Weights of a small GPT-style language model, trained from scratch on English Wikipedia.
Architecture: LayerNorm before each block, rotary positions, no biases in attention or MLP, tied embeddings, attention and MLP in parallel.
Each number is 128 + 32 x the weight over its row's rms, rounded and kept within 0 to 255. Layers, rows and columns count from 0. Numbers have three digits each. The size before them is the row's rms in percent of the matrix's.

# layer 6 MLP down, 224x896, rms 0.11, rows 0-223, columns 56-111
098:136139169141110123109093167145157133100082122099115151130126149109164072107148092094106093162102112106122100101125085090174107121092142175090101137134096170116076141143
103:156095087140167154101107120123161069119139122182154134113151121112152135179116120127165104104149099162135148095158117173137129102205103097133133132152138096107097093113
095:157155110151168183174167129156107095117168141112134113163106157128138141148116132147102061093141089108103100083115105141155160128115052099097115132127087032107099061112
102:092069110120124104121149157109108102113148126084109133185168083134169134170060138111104167137074175089154185180162176151173143110125127114088104163133108125114118084100
104:109091156162133136065151143121092139098139164177073136138081126101126119156056223128138118154160131119092099082107092132092116141177153150122027106146115169107139159086
097:115075130139208132124182143139127104103151080151127129172121130155102095133113127122168131108129212099093126156132118144124139127175144099160131155154125069153147133086
095:146163167087096131124136083140133135118168111144161106123140128107137113121170143144092122183163095097161064130124095108128102146148057156104149129173119121155144061144
104:130156030139166117143120142116160067109097165143153128126124192156175133159141083115127081136086181182147106117087114142114216156137165131099136099182160134113099063134
103:116128113127129072141095170158127147076105086158093141132128129144151102121175167117086183119023134126114125172103136098154220088157159137105082116146132098157144112161
098:173155080105116182076144151150112106120199099142129226139153095118121123099148106077202116130164164107052108143112139080167102076107154182135114140094140175134118079084
097:116098137119110119145142090135141028166082127112112103105171147155138129147159038181129157135168086101106155098153109185132141102128172130104126169170101159145048122134
103:124116156137118162166148141165116165133137126149069128130105096083112101104130173179105187212160096156092120123093135188125118127145097126109135140114180182082149146153
101:135125108154168138128152096136118152097111122106104095102146109131153063098151169163166100050124085135147134039164168144181092079191140128143090134118115120140160140108
097:128130101155125109115116117178108107120103074113111163109083115105092108117141109128134116136102154167210113085081137112121174175165142128126085136158113180131132168122
100:126103100133174114068140071161160142137099188115186122152115187089168160138169115098142076118087108110131142137121104101194144142151091129168140171054123133138091136178
093:135169064123148161137163115107117082152126125124162175214108172102125149188147173198085126154146118121099157124133108113154164138132180087089098168175112147122124161081
092:167167191090112100157079136133078110117083082148134119100174123112121039158083100151089151174143153176109129184116126113157155065125103160158160078202115172155140131134
099:093119115100113118088097153180127122121117130082129232138155165149125156141180121076071133152114071083124105173141124083135178142105126098123107112125138116098144136126
102:179154126115228162119110147120128139161170081153090167150148171112174146213099120117163107118060157176134166137045127107142113124113156144134145135122096155115091143148
097:141150136101128200111170090122089147075138166128169141182073151069128084120146121160087151158082084131089118119095116189105077103069121156075056105089103039180185045117
103:135139154145121175088173119184126218120109162182124151143179138137074058075116128101195122218129152137173139134097123105147116087122117150079124112151141129157145121079
099:112198169028061146128122135191084108130141128068122133129149145115082121130089148148105119138114185144091115143133112161097150117129147152092069165133186057140138143111
098:146116095154178148091126055158102123185117119082139107142126064146140114118166175189049078113098157143093105106149138095152131085143140192093067154098125128127116094113
103:119108175078180146173116156137165130158106145149124129121173165071134129120155067160143097226084141148134105139138139178118164109128152142209161166142091113144118118074
099:108106130148077160119103181158120184144148100115099093137097159152098122146084136127129145100134151088085110092146092133076126148139171099193067111055154114148181121117
098:138146088123079163096103127152130148193148083096079141153085135120097174162070123165147178149035092069082094140129108145153177088118128132064116098143137068128156089149
097:137166130119143125122097178156106104180136148157105173122106098180153118134190150082202137131162174119163098128127129143107115107189175111129145123145166065126139106104
098:068146081082108132154135050173165180145170111149168127057131147096064114100129122071111131131144106134197086150162119116150156132103115159115138084084061087098146124142
099:172137163146138098084204127118158132150198103108129116144104184198109191096176075128081140097133143201134122103089055150115188165118132133120181110139161119150118128094
101:115123117173125137140079111118134113127149116201182146124145065088146067116145108102158113111062208170140123131128166094186167146169130128136121100117128129146133124183
098:117139150085119088135056075129117088142150161140153187100146063157084051136113055099111148122194100182127085144101161129171119150128133100109147133130129097113121133121
103:138149167135148085099120189107043155117085097115147162131087103182180104158127117067138119120143130071166149141059123135144122137134136153090087124139065077165117092125
103:168147093091130078156125079165115098142130116143162114106169178115170130127152091132123121093120175154153147144155061116153172143124118128120170126200115049086124116134
099:060157112141136097157114117153135089173131118106110035168168132140098095101112138122104139070097181140162109072111122103152135125079076132178094062097186089119158103145
097:137087137125078109082156097113154073112082098101145158127147162145124133156126164096145120125085098178084128123110147144145122145139143120132122157121095178125088074076
102:167095122130126171173108116088141085140053102105132117248122067106113126093109111134162136106141105097063142137143078102136087123106104106081174114131101134090177093154
101:100087056119163104081098096125110134085132112100078139121127131138184110182133117140152164165157082125113160151119122110097136118121090129091131171086121154134083118086
098:120136151125107081101148132142115088132143104120107136102116116123142156188158133149103101128099136135122106124113109066106131140113151129148101132122178114165086152141
104:095123139132070105170088153090117144124124123128102173105155112161114168117154135104142151079109134116151091129154087135141098108155151102105115136112191094121158117156
101:143131121160175102201116161165089097080081121142065107142132144079170178153042107136099132109101152124173100119124120083096156200093144166119157182097173117146085117181
098:154089130108139125171140193104169129120148094208111112170151120115147108150094094143135118141175135106171124052151131091082089141129142083087166082190136114167171205123
098:186137162116180158159148128092187169131060082109182118166115146164096136052141149146146097083066101126119137081142164149126123170156118166115159205100126153151056159190
093:135145119157114076176145134142143114095157159120084156168137159204157153123123149125111098125131091118077160130134136096087133132132114173126080156066124180071136063147
103:139101152124135110141127170123137142174141165098115087129124117176095170151141096165123142143130113126204155132094120150193165139101150109144173118124142121123201127175
099:135140103130088133147164150102107093120096110153160128098132131067121164131151132154145138149154078113165133136158115151135179097165100085123117145154195142111075151099
092:096099111112123172150172152128133196146195118177125139104158141079117123131078107087111110076083132101133171228111147125064124154102169087115115081184176166136151173099
166:130116138160103100107148253116167112193119145131107103132127154110124146151042153180116139184117157155110156167111176187130080166135159161157148149130147100123090184173
100:119161112091124106115162080134107075114184102133191139107060140143113139118149145147121118149134110113113155098194169135121138148141145092110147135169083187064148073155
099:103145183118122128143110120156132187139124095091144214126070133141136081122179112122116075102121141158114058151180148163125122094164126152082141135088132139101134119109
100:159139189108079145150156120132110194127059156175085078059123056129140077171161134101163097081099104106053118113161139105137150110121110137175191196117082112152128116095
100:138172115087101184149171136087147067108082116180148164111127104150161142117161085139139148111158166118170087103112095132082150130139173225107135084117130107111130143099
101:154104162142106134092130168167133176170189127118116156094170134120065123164044064110161137142151116144064069153138159142068108140177120138153136124147131206068120132130
102:181145158101129125169094129078152183140106123121134220183109151101122108179062064110085162124069134143137134173139117129094137096084169117125152194100134132121119116129
101:129130189107122129205105189141123125112119151120155112130104149114179088081093136135150100132082098142143119130162133127118145122100151116139154111135175092130091097126
106:122086132157104127128170120107112131099116140144140093119172148039167156104074145144061156070167092104123147119154157122076084108165105118122170152168215135142138139152
102:103078161117153122137088137096096084100158101171158146136195099125145139119177122172098072179127114172153129158134126138138072090192102150161104121147159121118121207119
099:122151087119167139117111117120157139150113116140126106164070153113108151127124147146188179056127143143103131158124126179138131173108107128143124163186155088119184145109
098:096137137112188124086067085124133070150076142146155164148108117109116111137093078147131134102206161036155117111074156135120109091160134084037163130118132120107083060130
107:150099149125140119082066162142167174170138136121172127139069084149149175164138128178140124119104116085092161094134178151153122099174149135147084144117170123112180139146
100:107111103120119146151127123116138113144096096158126115164074105141178160154125163095103113180133062137124103128154138139140149158117169159133159055129125102089133050098
110:160123115182138100118111110065087101213104143099123163006139141129140080120181150102119105143127112092138122106090134174123139136120147092135171128154117112115172131020
095:138102159117166142098109114128117145166100144115132161087130135145126070130132126112158126173149149140136168091092127163144169105135148150161141101099163089089159126085
104:117129099179083129123091131095090084143210112115068090138161146164116079109146143131145119121115147139115159158136177076140151174125089095136126158130082102157141138125
095:128181134161071122126155146060111133102102115103099151094148114157099119113041108121108131130096147112098170165087107129146118113108164145104112080137084122132112161142
099:151161144095135140178073152161101144101142150045123071131145095127116113155149168107097133149124181139197118142200147112149163114122186144145151156141129153182102149133
100:096147090091127092078107114110132097070178091118144145103121099128118140124127164070142146180157152114120122087139123072172118178181146147195137114087094131092152096125
098:118163134106158161123166140129092128134149173146068168118132107122104147137147079124116073167074118126133157140181151154115140132134129163137125127129099085143128120131
100:103136176096082115091148098129145128172123136153098096121140106139167118091070108138093138093155115136122130140093126182135064118155087175132124160101063148120134125146
106:150211134168103153172144048138134120120081209103181137074108145155110141169109104129144135138181128110131149182125141138129109134157120128111134147150154115137139077137
099:206138133131060125140151140146121167153129132069152134163146094142133129127125064179131123155128143112145139117127112148093108104166159107071150059102145145143160077108
103:072161092171130127158149121122179110113138124124089141099115128107126064080109120154110091099129155145149151127123161131156109155113153160145136119125118117154161110110
097:156155149148110113152104137137153126162100116139122146101118110153132103082190120134126142160101084126138118118137133158110144162125136132192124165176128181135122118137
103:116126144113128134096149053186182098139113095167069119120228082137068103128179151125122098163115158144083132107140198152137152113111101152117131178112127110066145135164
099:196137162153176116100197128162100147133100073140124158168197142117150108120133160140139171101198077103147152114170076104173141139111125088076150147091148114131182152129
100:156125144089086105179080145107123116135141116120158102075179113063140152150161065137202117077175131139112054143122121135162127065144125153160155176117114115133201136046
096:146123166100081153096127123112134103119144081121142053107083058112168128153147092156088154157092147104189115151117125178058131117126137139137121106163131129164187154100
102:069152127099107125162130177125194072106103085142095156134139101117063099085109101143075170136161147146138131170164150130039082147112091122210154117133121057139095152118
100:081145113052109136149076127119103091157160150105062168093136127145100153151098127141172171149093128110153168118159143141182088153065149082152156099126119118070145199146
098:143146115135123131139111111119114109146196106165083166130093124132147137137094157147175126155149063131081157188134148139096088199084159150127130119108160115171087127137
100:087143133137100116105099081146191096169166152074142119140103092088149133112106112165179140135134104220179149118144105120144117186112093129171120177196097153166136122147
099:143135150136113091134103137133164155120151072089088143096105158150098115159109071141165101127132179142100117138139113138169203138130093074135105062169103158152119133127
098:166140076127092112107130103173099183093139140117115098151117143106157118113128117180153194190145121157052135144148158064156092114158127148092105140061124162150162181166
097:150121048153126140070069142116106147147132186133170158129129146154066148166140085139124174130172158158115138169097118168136067154111115137133084121119104126096157101139
097:177144154111095081154110145150129138142180153170160166113104139175139153109087149151108123090163138142112113111110051105148101184163165177104124185184117147105110144108
103:051130117117117137155087181124119109076136131172150109105155157198127125138153129143087094129104145094107122105121080089176162134146121115094129126158164135098209192145
095:119139110091061152123100137121121112108126131230137148095157141065140110142104157101122175116100099131149112162129136118044089078122146104128106139111155136172138102164
096:143167196147153136094129155089126083099156130101088143170120092177057159173114148121143137097112120106067162160136104126145125116097184123084104124149130173153115128120
102:134166132114082129150112052134092144151175087134096112129124144093176071154155207129090094128175147086061094145139157118121152108098077105126163137132104153117145156100
103:145081129132154072123096112094161113151153181091108080163134148080157118096112133189113171095114102138158146086165123128127081122193122123114065135116060080115090127136
101:096146129148155190160117094115203149102133085078125139144168136123105051123143136100132185133168136100135135145146116095140154124123131135143088097070140144097198111141
095:145132105096134112168135104173107104134138155166085072128090129111113144115122108197084092111091114146162062167123166130138125150121186157132142130132113111165104101110
097:112071112122187151093114136143144184097179084139169120112038205177131185095110123119172140123132140173071123086134162123151080123058197212106119144119082086178170122141
099:145147125129123112129072097175132120166150076068114093159159105139132149133149169134120143154085104109078120190105165132061107089143110166141155012164120075086120085099
106:129144113185110146121086136134145065151088145151155091100086156134096117119082165134131163120149095130146158113183111160148129129177134119102189131101120145137105121208
096:120077117136104163116115174139149144143103146145080074145137145109074080125127138155135147102115110140135108171139129168110136110127133096167127165092165087147140137110
100:133206113173114112130132126129158112141166087122084110138143190103079059144123116101134157110146124117158102144136141107174107133113119138150063171106148101071132105154
097:190084109175142108069117132083127108085051083098104106131098144134077115109139152090124169063164178115143113120035142141141142133132157160136140180134083112148178165072
098:149156108147080116134110107099108110156158115188112133142106149059091129096108102168124173100221093100137137084083075120079087125112148131088131129124152113140104147134
100:185159168163131098108156100114127180143091133145156078104069156119116151131166137129102130106112104117116111124125128131129088156177131097191120133131151072153122123134
102:140117127107156093164177176153134143121128110103169134091137159123120153112163139087105155114110122145115113121097099090094125111145134074143066138088111122151113152123
103:165139110098194079113153128171116143159084099173177097127101097140135143134150124196064087138137166146154096101192124103149119138127104123118099134142115041121146121120
098:110083110132116103201061101151123149117119172154142102132077095132105133116164148116102156090091128117156092139091099156136143170156103106125139169109141146112157128093
098:173106168164138198084143131075132175107191104119173121179156128109115076136134137112068056101099093161147143176147171169133079122092113137106117044120135103121173075104
095:131063169090182149118134135155153162121108126154087140137100110164060167096157095083112121139113128120077078120169106120146100155153153098106076079071168172114196161139
096:121137150097139060147121131178140118123122170186131139184159098138140091164195146171123082181102154100092150117170134175153131146133081065084141109063133084160126139148
103:156137130061169117131105116156098113137128133111148120122119179107131143112169100151154098129116175137077124139131097107100128155099131106129163108149164115115106146090
097:116145158130120083120131188082167093117137132125131134083056097100150137118141148131105138185154149143145154132090170076144128103062122131102147229076078156135135146185
104:128094143117112085135181105084180161091175172189143128156071136150152149076106144167151147164113092132137130127201132139160138129058051067134115107146136104137095097078
093:041115129134131122114110106134129084079173200113114136072155131102094151115185127139180096146131129160111095050200145088175134090148096148100073069126046142113062128154
103:126165104154185142112107039100142118093120126119142133103101105148171101165222076148121174120198090135135204099161114094182129109123149142112119111172168031099178145105
099:147101137134141164134134114149113148135134107172135123107153103134154145153126134120090159085101165076097110114158125115115179131127173167176126189093155124193119138098
100:130127167108178150168172190173138137126097083105161099176115153128088140066136115184120155168106119164080116112111088112061138106132137102078097167116135155154164129125
102:133096101116064079177134127107114144143113141098090139130187108156124081138161147163168157115128170118139047100099112176131138066064116175148078113181141153091096084089
098:135153086144120074134122103167152088113143164136100133081105122100145134149093159135209121079114107137104121175172141101130109109139134104105126135119120124162081159151
113:165145111045149101142105170140162160101143125152151143175149072145162137128195155155170083119117133070174093134097089144108112115116094109085143153136124161087227160103
099:117176161166096109072157165049160150108120100134205125181156166134082093102123150141120130118124101161163115151172143135184145112123148152085110126115138142140144106144
100:087077147141122143144164135159172107119104176113103141125083153210127132172127176105104141102135161105117140133076132117176134111137176132108121154066122169085127080121
105:130103178134131139175134138121098156131137126118121167132135088122135109143154095109152176047134131109116170117110056109155118137101122098111170146139195110103145133123
100:103132149096128121147131065158157153114167199165144178108012112140099068144097166135128101170110102159115193119094145116114087128151131162106144161180111154119101155095
099:159148158117139103126148100152113150109173122100136151137172203113089118140158102079126142052159162098142143094075120128110123091168120148170075123147163172091121081090
097:127145146094135135146139078125167147089184106089123104098146143148148148083140166106142170104101145121148140108115124166104138119143103123136136187066132113140136145188
099:119111197135105144105123084146105105020082171110124079099158113181177158165117111164152082164089164146107072125120094101171176115108128131180146102148075133067145130162
102:148152113145112162175169116184100129106087086179114133110142101178198094133079147111128069128109082126110130117140151180096118135132108091176115136126129159196178196098
099:112079089100168125117128139160096163117115142144149144111115084145097119146096064067128138133117128096099164162172094148090114128211180077103165083094102135189092169147
101:107123149148039128102079162156152172137154156193117118146167119164191159125149134145120105086170110184161137179134142167162136110140120150101167119095153088207088185075
103:108166097126105158159147127115124131109194140099126116138098142153114168084083120139154076089105147144132167148117119128160091175129146121092122130042139182128148196172
097:137140110121151088168115157146183131112131074125119158111113151139057099129096145127131150117120136073086114182101092138096114111127134126104133107123125109107096111125
095:085140128089141114094132159109155111133139119089139139095114145124074103133102124136137139097095146183143097125091134117147166043120087112133100067148165141193045107162
105:154178154127175175078152173108183168153069164143131138162174113112096124096111134129159090127121158146062123125097157169115100133103133118080116125131133157107062127142
097:092098165182173117076131140081145120100165100109133121155116166101131138154126100133096178135160115167114156121136135160175128145143148134151114171144115126081140140093
099:139096141122090171149116094141167156125144065120188114131099087106173153082137124110058121146105149116136096127145105069071122164135125166088157106084109070144016118153
098:158103159159150127123163182143149047145166134105128117166128148159204186135161153147146115132088050148139142137126127127165111144142105137152090167134133179141081123154
102:183144102116063108123105112067128154152156144136105124127101124045147113135121048129145134062112155113121134103046142128102131148128181151154162074174106101135128113145
102:144102147192148112120217208084098076149144128191138154103100206171122107134133113172140130157156119126138159147154110089154115130144152096124088102172099127137169093097
103:181137166126139122168123136131159111133122090130130137133121154116156138181112169169106076147133124111146113159092139110161140104158131142108069085128130194123056093173
098:089142132089101144112135149178096197098166100099136110081157088108127118154132168126173111108126112189089162104143100114158120108103140060167142118168143108054167118193
103:113108103111147134136111116161134211138154174129154133077097117170086121169142162086164063099080145113109131119060108120156079143130046151047099121172079170082187102113
098:087059099121079074024155175092104121097123090143169139114108179131139077203160123059101186102162124125109098183081096147096153135126128138097112140153110178177118130176
101:122135152188180138148105106134155130182104097076148219151077148110084123143163141078105121189163149216118079086114176103118113173136167069111140092099168127168045183148
102:103083152108166136142045125102168146110147138111140153195140153079118192058107146169139163137097082100132155172144138074111106160133131099133086103141187075162197155137
099:052141130125075142075065130083131113110154079157115131180129157140078079157113134131131106095149099129145140125171112098156177103092155143185099129118145110113087151135
097:116155108126132123137126087088163116131111139136160086105142086139160153169085132145115140096208132137143129156085094109115138112082121131145153142107068132105148121169
098:160149189096051105110155157078123116116159128146151188187072165151068114133178126152110113094189142120152104120128167088140080115075110109103202080133110188129137102100
097:130114092154079124118185180090079122127094144114160153091170103106158065141131133128168117140155117065104157133095114119103189128116120100134166184124174142056115156104
098:123118162152216111107161097077138133090136115151120065126115088136149100099147101175082165128106112163131143132134106088081155081105139164161105124166154157157161090137
095:136130093118170078175137104132119126166115092101122175159107182125118172142093157105218119116130099126124174169130137134048134158199174038103092165080161110148144131125
101:101100143157176104114124136107117104108123126178144152147150061080157126089125116147206159109108128105070124103158143199128047118100078159171102164157189187136097106065
101:136140075139071119154154168132127145153143115172152128144145069135074121129089102142128106102167140117115157076175134126152096101105070135153179140110068145122164109160
104:149047084135144142189107159134141197200098156117186137178084130143113125137116152105180133121119121130109078063106127171147120164128134177133153119150164087121178155115
095:106106153182135150163119127076155132194067081112117120146066102084127128143063083099146157046084080150131140109172137167169179218108096124133185154087145109126108121062
099:122123148115161132116128136068149124140157142157153145147195101064179105164104099129074165136150135164134175151138168136138154141147175116212147174137162189102130080131
106:113162117081184112132087131195085192115107091153144136077159131136067133115179100155158086093129095117078108122143119163122145181167105137073098191069076140091151149161
100:128134166169154132126129055141172023154075164115127094147127129147068096129114095143034136143125123112131043121137103150134178119128056114176143127135121184102153164057
106:152152145106172151101103166110141098193085158130204133105133149209163143039155117123108114096134125115125144188153110100134134157101107133095108153163111136085151135147
098:097115127116142144108198093144148117163102080163094112068196134143113083115114180158093095121168118134173141107122149111069148073085140144136141171141098127129169184108
093:101175107059150116144150121129163120100108134103126209142089078154174195149210129120163116081147105127100137164101099142145141109126097136138057114135120128147072153101
101:091130122115162104168144193132167132144193120146119128127156217151159134116145119121146194096157158089121160133154122107117186163114142158140152119184139109133111173109
095:082132145153052126142150140170113073146140118155142097156102123119188179107135126160086162142191143116129108139091142116116161084156154087138044166117136083132188129099
100:098149131099173144121091153131097086147110118129156163158032076129201177165067112117141086166132118218124145117098137123171102141045174148107142155120155089107138128135
101:100128202135092140152092139129119102088079044145096054146136104114103105125070143122079195136116095118133058167152088153125160110134066116138144145140138153151169169122
100:122136069154151070106195115112119098103090096139127209103122116185162117115201065090130151128128131185062130134128131145126191129179081115144144175151177156143121123129
103:094216102117169182105144085190116143114143119104155120192148150115110172139146128167140128149122101108173176173121117151150108163087138081102166108109158099160120150153
101:095122104138140118088128172087139125107109097147113166108137130148125182066103103096154139121100134137115129158139114136102145107142138161126127109137126143167154147111
100:065100144119092161136159069126139122121073162072119127159092114123099094076117131134108184218044127153095116128141130137153060181149101110148122042119205179118125122118
100:101124173114121107112133155143112125171200140128077070138065143117136139052163080087146127160146089115202157080127107141123151113091149154150139170123139137107159140113
098:091111119168139117095086184119113102134126085190141098122119158104167113133115155099153114143110085108160132077165156147113102109104174168123141146178134157122190151130
101:109174115089142107152097148101118145107100099132112151134106156123104076119123097139116107213158159119194118102120117128145126139122087150205112123133135134134168118116
102:133149184147111151099123141145126099120116067083111134141124119081096086122146114162150109118117159149075139091132074110168115118129087118144106091110069178085095139088
101:126142178143143129104114121130113188096095169202086095065234099096136140107157161148137131143170146096138167095141177157124118137104093155160140129098091083113126063099
097:090164119130146201119108079092120118092152064114139090156058151108148112134140090164136114115126130155139100135124161127153171101065178144109116132116141051150071102144
098:177140134095084166185135135093179131127199134134114146129202088102141119090152090132093168164112132129116138141146183129119149169167153166109158084141081153088073134120
094:179133154139181191124142135164098121098110152096104120134115067138187118043124171137136101144140148110120147145121152070142086138169127110141050124132098132162091120119
101:104096166113171172149131131111110176097134093121115120128110131128142119103121150145123074123131112102099110147140085101107056129144113108144136170125102121150181124062
103:121093070207119146146157143142212109137150154127182184128166112155109136103112170161139116131140047131157079077140133128107075142120117158147105079131154107150148089137
105:152145092097093076145155095097135141142128125111082148130148103136178132196122129127177131131099096148143111198112113115101115133096130126093123139176126153204004048132
100:118098080120092110146112092104115123156106084113115098100170062045173130115110132079064172171084134116126162169144167162130138144157163077128219161126113060095133125129
097:111160153085162162041135116148152134117137114176151117139086127116137168126140092119173147127155154079086159196114160113086163113136140146093129121143111143121139155141
105:149135155160063139130112106193125125183101130126106128131055184141122107127111134109146131073142138126113135102095125116128132146111181132081177131153133095138156149140
094:121168153136159150103081113122127082127105066119145101111098087098093130137150127078156129105183121083046136082110086121147221139109099156169160140095089139084190189068
095:144145141096138169064147107130151136159085126149079114078111142167080147169142121130087150106141153132152143108128159147143171100143122128151130158083132157172175170121
097:105131068126073128066167128125139194146156148106095094152159125064098143117113174158213107126139162131131124040138154111090157102119134090097150122106101143168177147103
100:122139098118172164066173097118136108107123118090107134105095098144117187068149173168116064159116120126037160127105109142122112144114080139171054120117131139137112137068
099:128084134152083163163105092079132108121194137085180161084140149155159158180072177119149107124159096242078139156156110121172146151147135109159155182125175102128139099118
095:147142163135129128125144144130152112128172118103096114117116087166169182138118104064147142088116108168128140113136159101147159090098140117107107097132125148170121176120
102:111204194118146086112105146119109152084162094125119111156096137136147101145110054116067156119139168152131147139135117129055160098138147152105102120151158054135074128121
098:139100133109154191101098081083125128183118113028117153152111166066132117185041134142162115165116121193119119156126136128113142208086182110056128093139138112143092178129
100:155087118107142088158129074138150145104125152154108084134075065156107125158071124105200188131196143148155147181186163117113131132100134180165132177154084097182069123137
100:159152123134191143102139134113144110097150178173165110146096117096145133112093137175149144130105176177145178103111126117186158136120132145136085193108140161180150122129
102:135117103153162088176101150135082062134134197118126159071075111172112120130126113116111166161116083150109182168116142130059130145160109131150127162096134114170131153116
094:140090136169117133094121146151064134153195101132171146118181148120182121156170112115175148097139120067149118188117147085130140102224133105135109098138129149143194138100
096:119135117127165095089126127159089128106122093168106076113093088158103064112125065045138074069095176102157102121073123102151136155136141115145128151129121128136111154116
099:131163141086089123109141141128155084155081108177193124129062113133125102162161126132124134107124108139141107156169166090141201103128156115094094169112124040120179119135
096:180051140156123187123109110155068123141127098073114128164154120150150198107124100113080135118157078121110104147138133109108115131108128130149105099147103134111110129136
100:136136079197176140104180140112073144108136124093130128139179188081104115147208116115157135142119098133156180128112061072139148178177125131109106149118150188085173146121
099:125145104170073109145124126098165136097162061103120128119042107104101069135167167141158103121180168173151083113155124127142148114083133144106177099098181128094133132115
097:068115139132129167105151061141146106109114119087134119143100087105170225131075105071123076156092140113095089124113079063134121125117098136170158117100105180129162159117
099:087111172136122111136135179148135160112120122113148166126214072062159135116140152135097120126156079131172170084126079152128101217128146148186149171147114148123118094108
097:150115129119077108065103087153193130093167173135080148158186063128112175099105200157147086104164136083103111098109135115115137101105121096143149119102174142190076132128
100:068116087141172176143170172137177133119090148106131093124111107107202144092107154196111130192135105152161065120158144129176120167121107159154158163101135123148112147113
101:167100097108153131147127121106128156131089122110129101175131124143160182172120110127185109042112126129068121160119182134177130121081146156133159128139098148108132161115
104:175127103065125137092115121139128144124143162181093168157093144091108114070135122113073155116079159193087179133147145088073098073150104154123155171120180173078101163118
097:149109123097156102145209150135179195204094130128115134150135085131098171082149126113130118134087135111155123084135144159098124086125156108080135091105127139143077150150
102:088164145147101151068110150109170111134155131135157171128121164117094120137200153132067085140117161107153117168108127090137176147167073090158137099197188161178177148099
099:102131132121131136099116127178106101112121133157185109144090120190066087134163102106088115139108120129115112104025132143149106141136129136114132126135118133087200092106
095:101086161153131174102116093139145098125147139092136137095103181103150138152186140126147112166164121142168120125111165118162076143132090115162103182131145117119113114148
101:120122122099162172133070109097093110094125124105081091138163127134109119178158117137164107155149128122157117161144110137104058097173150175137117166099129110198144134126
100:155113143135106120119092105147140131154175166108110157126094116136117124132186137163071132102156123148182172176110143148130210109155083101155191143120130115191124119103
097:098138125072073163144146219142171078160125151053110140087156112163123178182129149119098088137097119095125113077176089123113168095111118094064122206116130126134164165127
095:124139103101129182143144086108121132093125159132138098141119109040169133115100119133090096114099051126129151181119128135151091154127122132091134140113123178091150088089
095:108116086119080102089085174142120140164132141148109066147143070132132096166150149107141185157099085188116149153157129141132112128123105142132114162114125152156097163097
102:142088188100142107139161108163107115085111160102098127143172149089130138171167147109113178134092134126131164136087131098116120161107084112065096154111102130142099094118
094:105103140139098095160150125143098173126173065123168089146111134153091150142142156138206122153115117145142183141130142142096126178116125135143094071117159110126087079123
097:089094087171139109068123116132156123109143133157111186139143127203171156116153124138183146086092143119100208143103157118132084076159112155111153033114101114149140164083
099:069117164089140199135110088102118128139138147142103104171102128082104141157076071124123180087166114074114185089141145104114065126115148135142094136127089148122091118122
096:143113099120102126177066101134120132125134096197147070132075136134137072144130144117176093095132123166173117093153106151134149220091078150224134157119141181081180133097
106:151139136134072158125149071173085134124122154104164172103130120116111136138074125138150116190175169096110167128100132126133129117133134119085084079135155166142123133143
104:128115113067127164134173163129166122137095127085097137123133129127109130166061109132076106134140116157081117153123134112171163122122154170083150132077180136103126141093
097:118179078138161120118060094155189089147172106045113133116165136179134174064156141143085140109176138140111090116113102138137100139125077153134062134157128142114168228083
098:124093118160099141116066158071158104113096054123097142126029053122121104127135091128136128114132115130152137105136086156154074066172158135127106098146113166153139113144
100:103184118123058143112085094143128149166130136075156119146114118131108174111148166134104156113079123109112159161125174137112129102072185130139176144112150147126164144088
103:079185094160137129091125153127201119175068117143132123160026114197162151112175149138070076169164142165118139079121169142142156125108168127121192123159186112131190133135
102:100054169142149101118158166122165158149155172120140108079087104197112167068100104106128088180122127128183164066096154074111143135144120181158158181083104153145084120097
093:168086109116155076184184121127136045113083171125132126088143141099165130096105133111081071174072213117096124151130117103132104147088113117170146107085142146125102178099
098:081110177085118161083157038104183171124118116148091125075183073125179096141133126087119137126165140133132095136155134107130139160127106142105154098101115149125133185156